Weights of a small transformer language model: 5 heads of 32.
Each number is 50 + 10 x the weight over its row's rms, rounded and kept within 0 to 99. Layers, rows and columns count from 0. The size before them is the row's rms in percent of the matrix's.

# layer 2 MLP gate, 576x224, rms 0.0503, rows 208-236, columns 0-111
098:37 66 49 68 61 63 45 26 51 66 56 60 39 56 61 61 60 54 36 44 63 59 40 51 56 47 51 59 55 47 48 64 47 53 32 39 35 45 54 37 61 49 30 48 42 39 50 49 56 62 55 44 52 38 41 42 31 55 35 50 49 36 42 26 46 39 61 45 40 43 50 61 50 56 64 48 38 51 45 44 56 46 53 44 60 50 50 64 58 49 45 51 33 45 26 37 34 51 48 59 40 64 22 44 59 28 21 55 52 47 39 46
101:46 43 52 63 43 42 52 44 50 60 50 69 66 52 25 65 43 48 46 56 33 41 37 65 62 58 34 66 50 46 25 80 40 65 54 55 51 42 47 46 59 43 40 54 55 57 49 44 52 46 56 54 49 51 58 38 49 61 69 38 57 46 54 61 45 46 75 44 76 29 64 54 59 64 38 67 54 63 46 56 40 64 56 59 42 62 48 33 47 40 54 60 52 49 59 48 48 50 45 67 43 55 41 34 33 50 59 41 50 68 55 63
097:70 53 43 43 45 54 60 60 51 42 53 46 57 33 45 39 44 45 40 66 49 63 61 48 48 47 49 51 52 47 52 62 54 51 53 54 45 49 73 51 57 55 58 70 43 36 71 30 47 59 59 49 45 62 37 61 43 39 46 58 47 61 38 68 39 42 41 62 63 45 48 46 53 37 46 48 50 54 66 58 52 60 51 43 38 47 39 50 35 49 60 43 41 41 72 50 53 29 50 49 45 53 41 31 40 49 40 39 62 26 45 43
099:45 49 70 45 51 57 60 34 65 60 36 40 47 52 52 57 58 36 55 48 55 62 45 45 60 48 61 49 56 65 50 59 43 58 39 47 75 55 61 40 47 27 45 40 59 57 30 44 42 53 50 63 53 44 41 54 47 47 45 49 45 50 58 45 56 41 47 58 69 35 56 51 43 43 62 29 45 58 54 55 69 54 57 49 58 53 40 42 33 53 39 49 66 39 60 69 56 49 36 58 52 43 51 49 35 48 64 30 54 49 39 49
098:52 76 64 59 49 50 32 40 57 33 40 51 67 37 45 48 46 48 50 45 54 47 61 57 61 58 56 63 46 54 57 64 39 57 46 56 56 39 47 62 43 42 34 44 41 47 54 34 65 58 55 53 43 52 49 51 67 46 52 50 44 61 44 41 44 54 71 39 62 48 32 54 42 57 54 43 39 53 43 47 47 52 61 64 53 58 67 47 50 46 61 31 31 40 64 44 57 67 61 56 45 49 42 61 28 41 33 51 35 57 41 50
097:46 52 52 48 55 41 37 39 50 60 44 65 57 53 61 59 52 36 51 33 46 50 53 50 58 32 57 37 45 58 56 64 55 44 31 68 33 47 34 60 48 44 49 49 49 31 51 49 60 39 44 46 69 44 45 66 46 55 60 56 67 39 58 48 67 36 47 48 51 41 41 49 63 54 36 74 48 68 63 47 46 55 50 44 50 45 48 45 36 40 40 38 56 63 37 39 71 45 45 53 61 32 57 56 50 40 36 51 54 42 42 38
107:34 58 48 62 64 44 46 62 60 27 37 24 55 44 42 58 41 62 53 45 58 60 35 44 53 57 48 41 56 50 40 68 41 73 52 55 56 64 61 51 50 46 59 69 48 48 36 34 44 55 59 51 46 44 59 59 45 61 51 66 58 47 54 54 49 31 60 48 58 44 47 50 39 46 36 53 52 26 54 50 43 47 47 60 39 54 40 51 53 33 37 53 15 42 38 48 46 43 48 48 60 40 61 54 32 69 50 30 48 57 46 50
101:49 43 43 55 27 52 49 53 56 68 32 43 51 65 49 45 59 37 66 50 45 43 54 53 59 48 52 57 44 46 69 51 51 53 65 61 45 55 47 47 42 56 55 69 52 60 46 43 49 42 48 56 47 53 66 41 73 61 38 54 49 32 54 52 47 51 56 49 45 61 45 63 58 43 57 46 62 55 41 41 55 72 41 57 55 52 56 52 61 37 60 41 37 40 44 56 62 62 38 57 36 50 59 37 66 43 41 64 50 53 42 30
093:55 30 48 65 72 45 64 39 65 49 57 51 54 37 52 58 64 62 53 37 51 37 42 51 47 56 50 41 58 43 46 64 53 49 63 57 48 49 53 51 59 45 44 56 47 52 57 51 52 50 50 50 54 55 49 37 48 60 66 47 47 55 72 59 66 42 49 55 56 58 48 55 36 55 59 37 57 65 53 31 56 68 57 55 60 69 49 43 44 50 44 51 56 40 57 38 51 39 43 53 64 51 35 54 33 42 72 52 35 48 49 54
099:54 65 60 44 55 54 45 49 48 49 41 43 51 30 43 62 53 52 44 48 35 44 56 55 48 48 43 49 51 50 58 65 51 48 60 60 32 43 60 68 62 50 47 52 48 43 58 60 46 41 50 67 65 56 59 50 37 55 59 34 53 55 71 64 43 44 42 62 39 51 65 54 26 43 65 67 47 45 61 48 45 41 59 53 55 54 39 43 57 56 45 37 47 64 57 40 70 48 49 40 43 33 49 60 41 45 60 53 56 63 35 35
106:37 58 55 49 52 60 48 48 48 42 62 48 46 45 70 48 69 49 45 71 53 72 41 54 40 58 40 26 46 47 44 61 62 36 47 32 41 51 54 48 59 69 64 63 49 61 63 53 46 57 56 41 51 69 45 64 61 48 45 38 55 47 47 35 59 58 46 64 50 74 36 50 41 44 33 48 56 54 62 50 56 31 29 54 50 57 47 47 43 38 44 38 48 50 43 31 62 52 64 55 39 57 38 55 57 53 37 42 52 52 46 45
096:54 46 44 40 37 47 39 59 43 36 49 52 57 71 65 47 74 31 73 56 60 38 32 40 35 38 65 51 70 48 47 59 47 24 53 38 35 49 40 52 40 42 70 52 45 50 52 50 50 55 43 33 32 22 50 54 58 61 59 44 39 68 52 42 62 40 58 55 57 47 29 57 48 45 38 40 50 55 70 49 56 46 56 67 37 53 40 68 56 51 54 51 56 42 56 51 44 60 54 47 65 49 62 46 52 47 47 37 49 46 73 70
104:60 52 59 69 49 38 51 45 45 42 63 52 47 55 46 63 48 40 70 46 57 30 38 63 43 44 44 62 36 20 38 57 58 47 54 42 65 21 37 54 51 42 37 64 38 44 63 60 40 52 52 68 40 42 46 46 54 38 28 58 57 64 46 55 49 48 46 55 43 50 38 60 42 29 42 46 47 47 46 53 52 43 53 34 48 57 49 38 30 60 53 33 28 47 43 60 60 37 57 50 42 45 47 55 50 54 62 49 49 46 52 49
098:40 53 50 49 60 45 60 59 49 45 50 61 36 61 45 40 70 53 47 51 57 47 67 41 46 49 52 61 51 51 61 63 54 42 53 25 59 55 32 36 68 48 56 44 37 54 40 32 44 43 46 55 45 63 46 59 49 49 65 51 56 48 36 49 52 39 59 57 37 66 55 59 48 59 58 41 46 50 56 51 53 51 66 43 45 49 40 48 48 55 50 58 54 45 53 38 22 46 49 47 36 51 54 55 41 50 40 67 50 58 48 72
100:51 47 48 39 38 60 67 45 54 55 44 49 62 66 45 51 56 59 62 61 45 55 58 62 52 36 48 47 59 46 52 58 62 36 61 62 40 66 57 40 43 42 56 35 57 54 55 42 50 57 33 65 39 53 46 54 52 55 33 36 33 57 54 50 36 52 42 69 55 55 46 44 47 45 47 43 53 59 45 53 56 47 54 66 38 53 49 53 24 26 42 43 33 58 64 33 54 35 35 47 38 71 35 38 46 31 48 50 50 44 52 51
099:50 53 47 45 65 48 35 54 33 39 48 31 45 51 47 63 52 49 47 63 58 68 44 54 59 57 65 49 53 45 45 53 53 51 35 53 52 57 33 34 37 64 65 66 30 60 48 71 67 65 57 49 43 54 52 46 61 52 54 54 44 57 55 65 44 45 59 59 57 39 46 54 45 41 71 44 40 59 64 39 48 48 62 65 52 52 44 54 50 64 60 44 39 40 51 38 52 48 47 41 42 33 63 36 21 52 47 51 61 63 52 59
105:28 61 66 53 53 56 45 42 39 41 34 45 46 56 45 37 38 53 41 55 49 49 39 53 29 48 48 43 59 49 70 50 41 63 53 67 52 48 52 40 56 62 44 54 40 43 55 56 37 46 45 58 52 51 43 55 44 50 78 58 59 42 45 51 49 56 49 44 41 60 57 45 44 50 50 58 54 37 47 43 61 60 48 48 48 28 58 52 45 25 30 45 43 45 54 74 36 41 28 51 55 48 44 61 35 47 60 65 54 42 46 59
100:61 74 44 39 55 35 54 65 38 44 26 57 53 36 46 53 61 54 54 49 40 51 57 53 36 35 74 63 55 49 45 67 48 31 57 55 57 52 59 58 56 54 40 56 68 41 51 53 45 60 24 56 53 35 46 55 59 52 56 49 53 41 41 58 49 69 46 62 50 52 60 48 61 41 51 41 45 38 54 52 38 54 31 56 33 45 37 52 56 46 52 51 55 49 55 45 55 48 31 55 50 51 60 57 38 53 43 44 58 58 54 50
099:46 36 48 44 55 61 53 44 48 42 38 48 57 44 73 38 50 50 53 41 49 37 51 48 51 52 50 53 53 53 45 52 52 45 46 51 46 45 49 60 48 44 53 70 35 55 49 44 57 40 38 22 70 41 47 63 40 49 45 52 55 42 36 52 57 57 55 38 43 57 54 55 56 57 64 58 46 54 46 46 24 40 37 64 48 53 55 48 30 55 48 52 51 39 57 34 35 54 46 59 65 60 54 54 49 50 44 45 57 56 31 63
094:47 46 49 59 53 62 59 46 68 48 42 37 59 55 51 62 48 46 51 49 49 57 62 37 60 41 39 43 61 62 49 50 46 54 55 49 52 34 51 55 53 43 40 42 47 50 39 49 51 47 58 50 45 45 55 56 54 42 46 47 34 70 62 48 49 55 77 54 46 50 61 65 29 33 50 47 47 61 63 40 39 62 56 68 53 38 47 56 51 35 54 48 62 44 50 63 75 58 64 58 37 44 28 56 51 47 57 57 71 61 40 51
100:46 53 39 58 31 47 54 46 52 49 60 58 49 66 50 65 48 56 34 37 51 30 30 55 52 43 46 48 51 44 52 37 65 55 40 59 51 40 41 57 54 31 70 46 60 36 39 45 56 50 57 45 57 42 55 35 48 31 39 42 45 50 45 52 58 44 50 39 70 66 36 51 37 50 46 36 48 41 54 46 63 38 47 46 48 34 59 56 37 45 32 48 35 43 40 48 46 48 48 60 52 43 54 42 40 42 49 44 66 42 61 55
093:52 45 76 50 50 42 28 50 50 35 37 43 52 53 76 46 40 53 41 66 55 34 39 39 24 47 59 33 52 64 52 56 40 44 59 58 23 43 52 56 42 59 44 41 51 55 50 51 51 48 62 54 39 55 51 70 37 49 48 53 42 25 52 44 45 50 56 29 45 45 29 38 47 35 41 55 68 61 47 48 46 54 48 40 41 62 36 52 54 53 63 65 40 43 42 47 58 69 39 49 48 48 38 39 49 48 57 40 52 51 37 57
101:49 69 55 40 53 48 50 47 62 50 48 61 59 64 53 40 48 44 52 68 49 36 63 56 56 48 60 42 45 55 28 51 37 43 48 55 75 59 47 44 53 54 43 41 59 42 66 49 54 60 50 52 63 29 57 55 52 47 22 80 58 60 60 54 65 75 57 58 64 50 65 52 63 66 69 51 65 48 65 34 55 41 19 53 45 37 52 46 48 60 54 48 50 48 44 43 58 58 38 65 64 46 52 47 52 61 49 49 24 48 48 57
104:46 61 44 39 51 37 46 57 39 70 47 57 60 44 66 51 60 53 64 62 58 40 41 62 54 61 36 33 52 56 34 45 42 56 44 53 39 24 78 59 33 54 34 60 58 67 46 54 52 51 26 43 41 57 54 55 52 56 31 49 61 55 53 35 40 53 49 57 50 53 52 28 48 62 53 64 50 51 61 50 38 60 53 50 46 45 49 58 52 55 61 61 51 53 62 37 65 53 55 51 47 70 45 45 49 54 35 49 40 19 61 53
097:45 52 45 44 51 50 57 51 50 54 48 40 38 60 49 48 63 64 63 42 35 50 45 50 53 57 57 57 42 32 58 58 48 62 51 64 42 54 62 44 59 56 54 18 39 55 61 42 41 38 47 61 44 55 41 47 53 58 58 77 48 51 46 56 62 38 52 43 63 55 60 48 66 56 38 42 54 78 33 49 40 58 44 36 49 51 36 65 64 43 44 57 63 54 54 45 59 39 56 41 48 44 47 60 43 55 51 62 47 62 41 54
094:59 45 47 64 48 62 45 59 45 55 51 62 54 47 41 63 36 46 51 40 71 55 36 77 37 41 54 63 38 51 37 47 42 59 43 50 47 41 49 41 59 51 51 45 48 66 42 60 54 45 50 44 57 34 50 47 46 49 64 48 50 42 49 57 49 38 50 57 39 62 43 52 63 56 52 56 34 47 40 48 53 53 59 47 59 48 34 50 59 53 23 44 63 52 45 42 52 40 52 48 54 59 44 45 40 39 54 42 49 47 23 35
108:43 43 53 62 66 57 49 39 47 54 40 36 41 34 55 46 46 41 64 43 63 70 53 57 56 60 65 56 60 56 50 64 39 61 51 49 47 42 67 54 77 61 74 49 47 61 53 54 48 50 65 49 47 40 65 43 55 42 56 55 67 54 47 41 57 40 42 64 47 66 66 45 69 50 49 41 37 41 62 63 58 55 29 34 50 61 42 52 42 42 49 39 59 41 53 69 67 55 46 38 43 41 35 39 51 48 50 39 40 39 46 45
105:55 51 50 20 39 43 60 60 54 47 39 45 42 45 55 57 33 40 67 51 37 57 60 52 46 38 55 37 58 63 43 40 48 63 65 37 47 48 60 39 36 40 43 35 74 74 38 61 36 54 53 34 56 57 41 44 64 39 52 53 59 64 56 39 58 51 64 48 60 76 46 40 54 36 62 43 52 68 45 66 59 52 38 40 42 58 46 60 37 50 49 52 56 57 50 54 66 59 45 61 52 43 43 53 51 54 39 40 53 66 58 55
101:45 42 54 41 54 65 50 50 65 39 56 24 52 44 70 42 37 44 69 54 47 41 52 70 55 32 42 46 58 39 40 52 56 60 56 61 45 61 54 63 53 45 68 42 53 65 55 54 40 69 55 66 53 50 45 61 52 50 44 27 51 58 52 38 37 37 58 59 45 53 46 70 77 57 38 44 47 48 49 35 41 30 51 62 46 43 58 48 54 54 55 61 36 69 39 51 62 30 31 45 41 56 61 45 59 38 57 28 43 50 55 46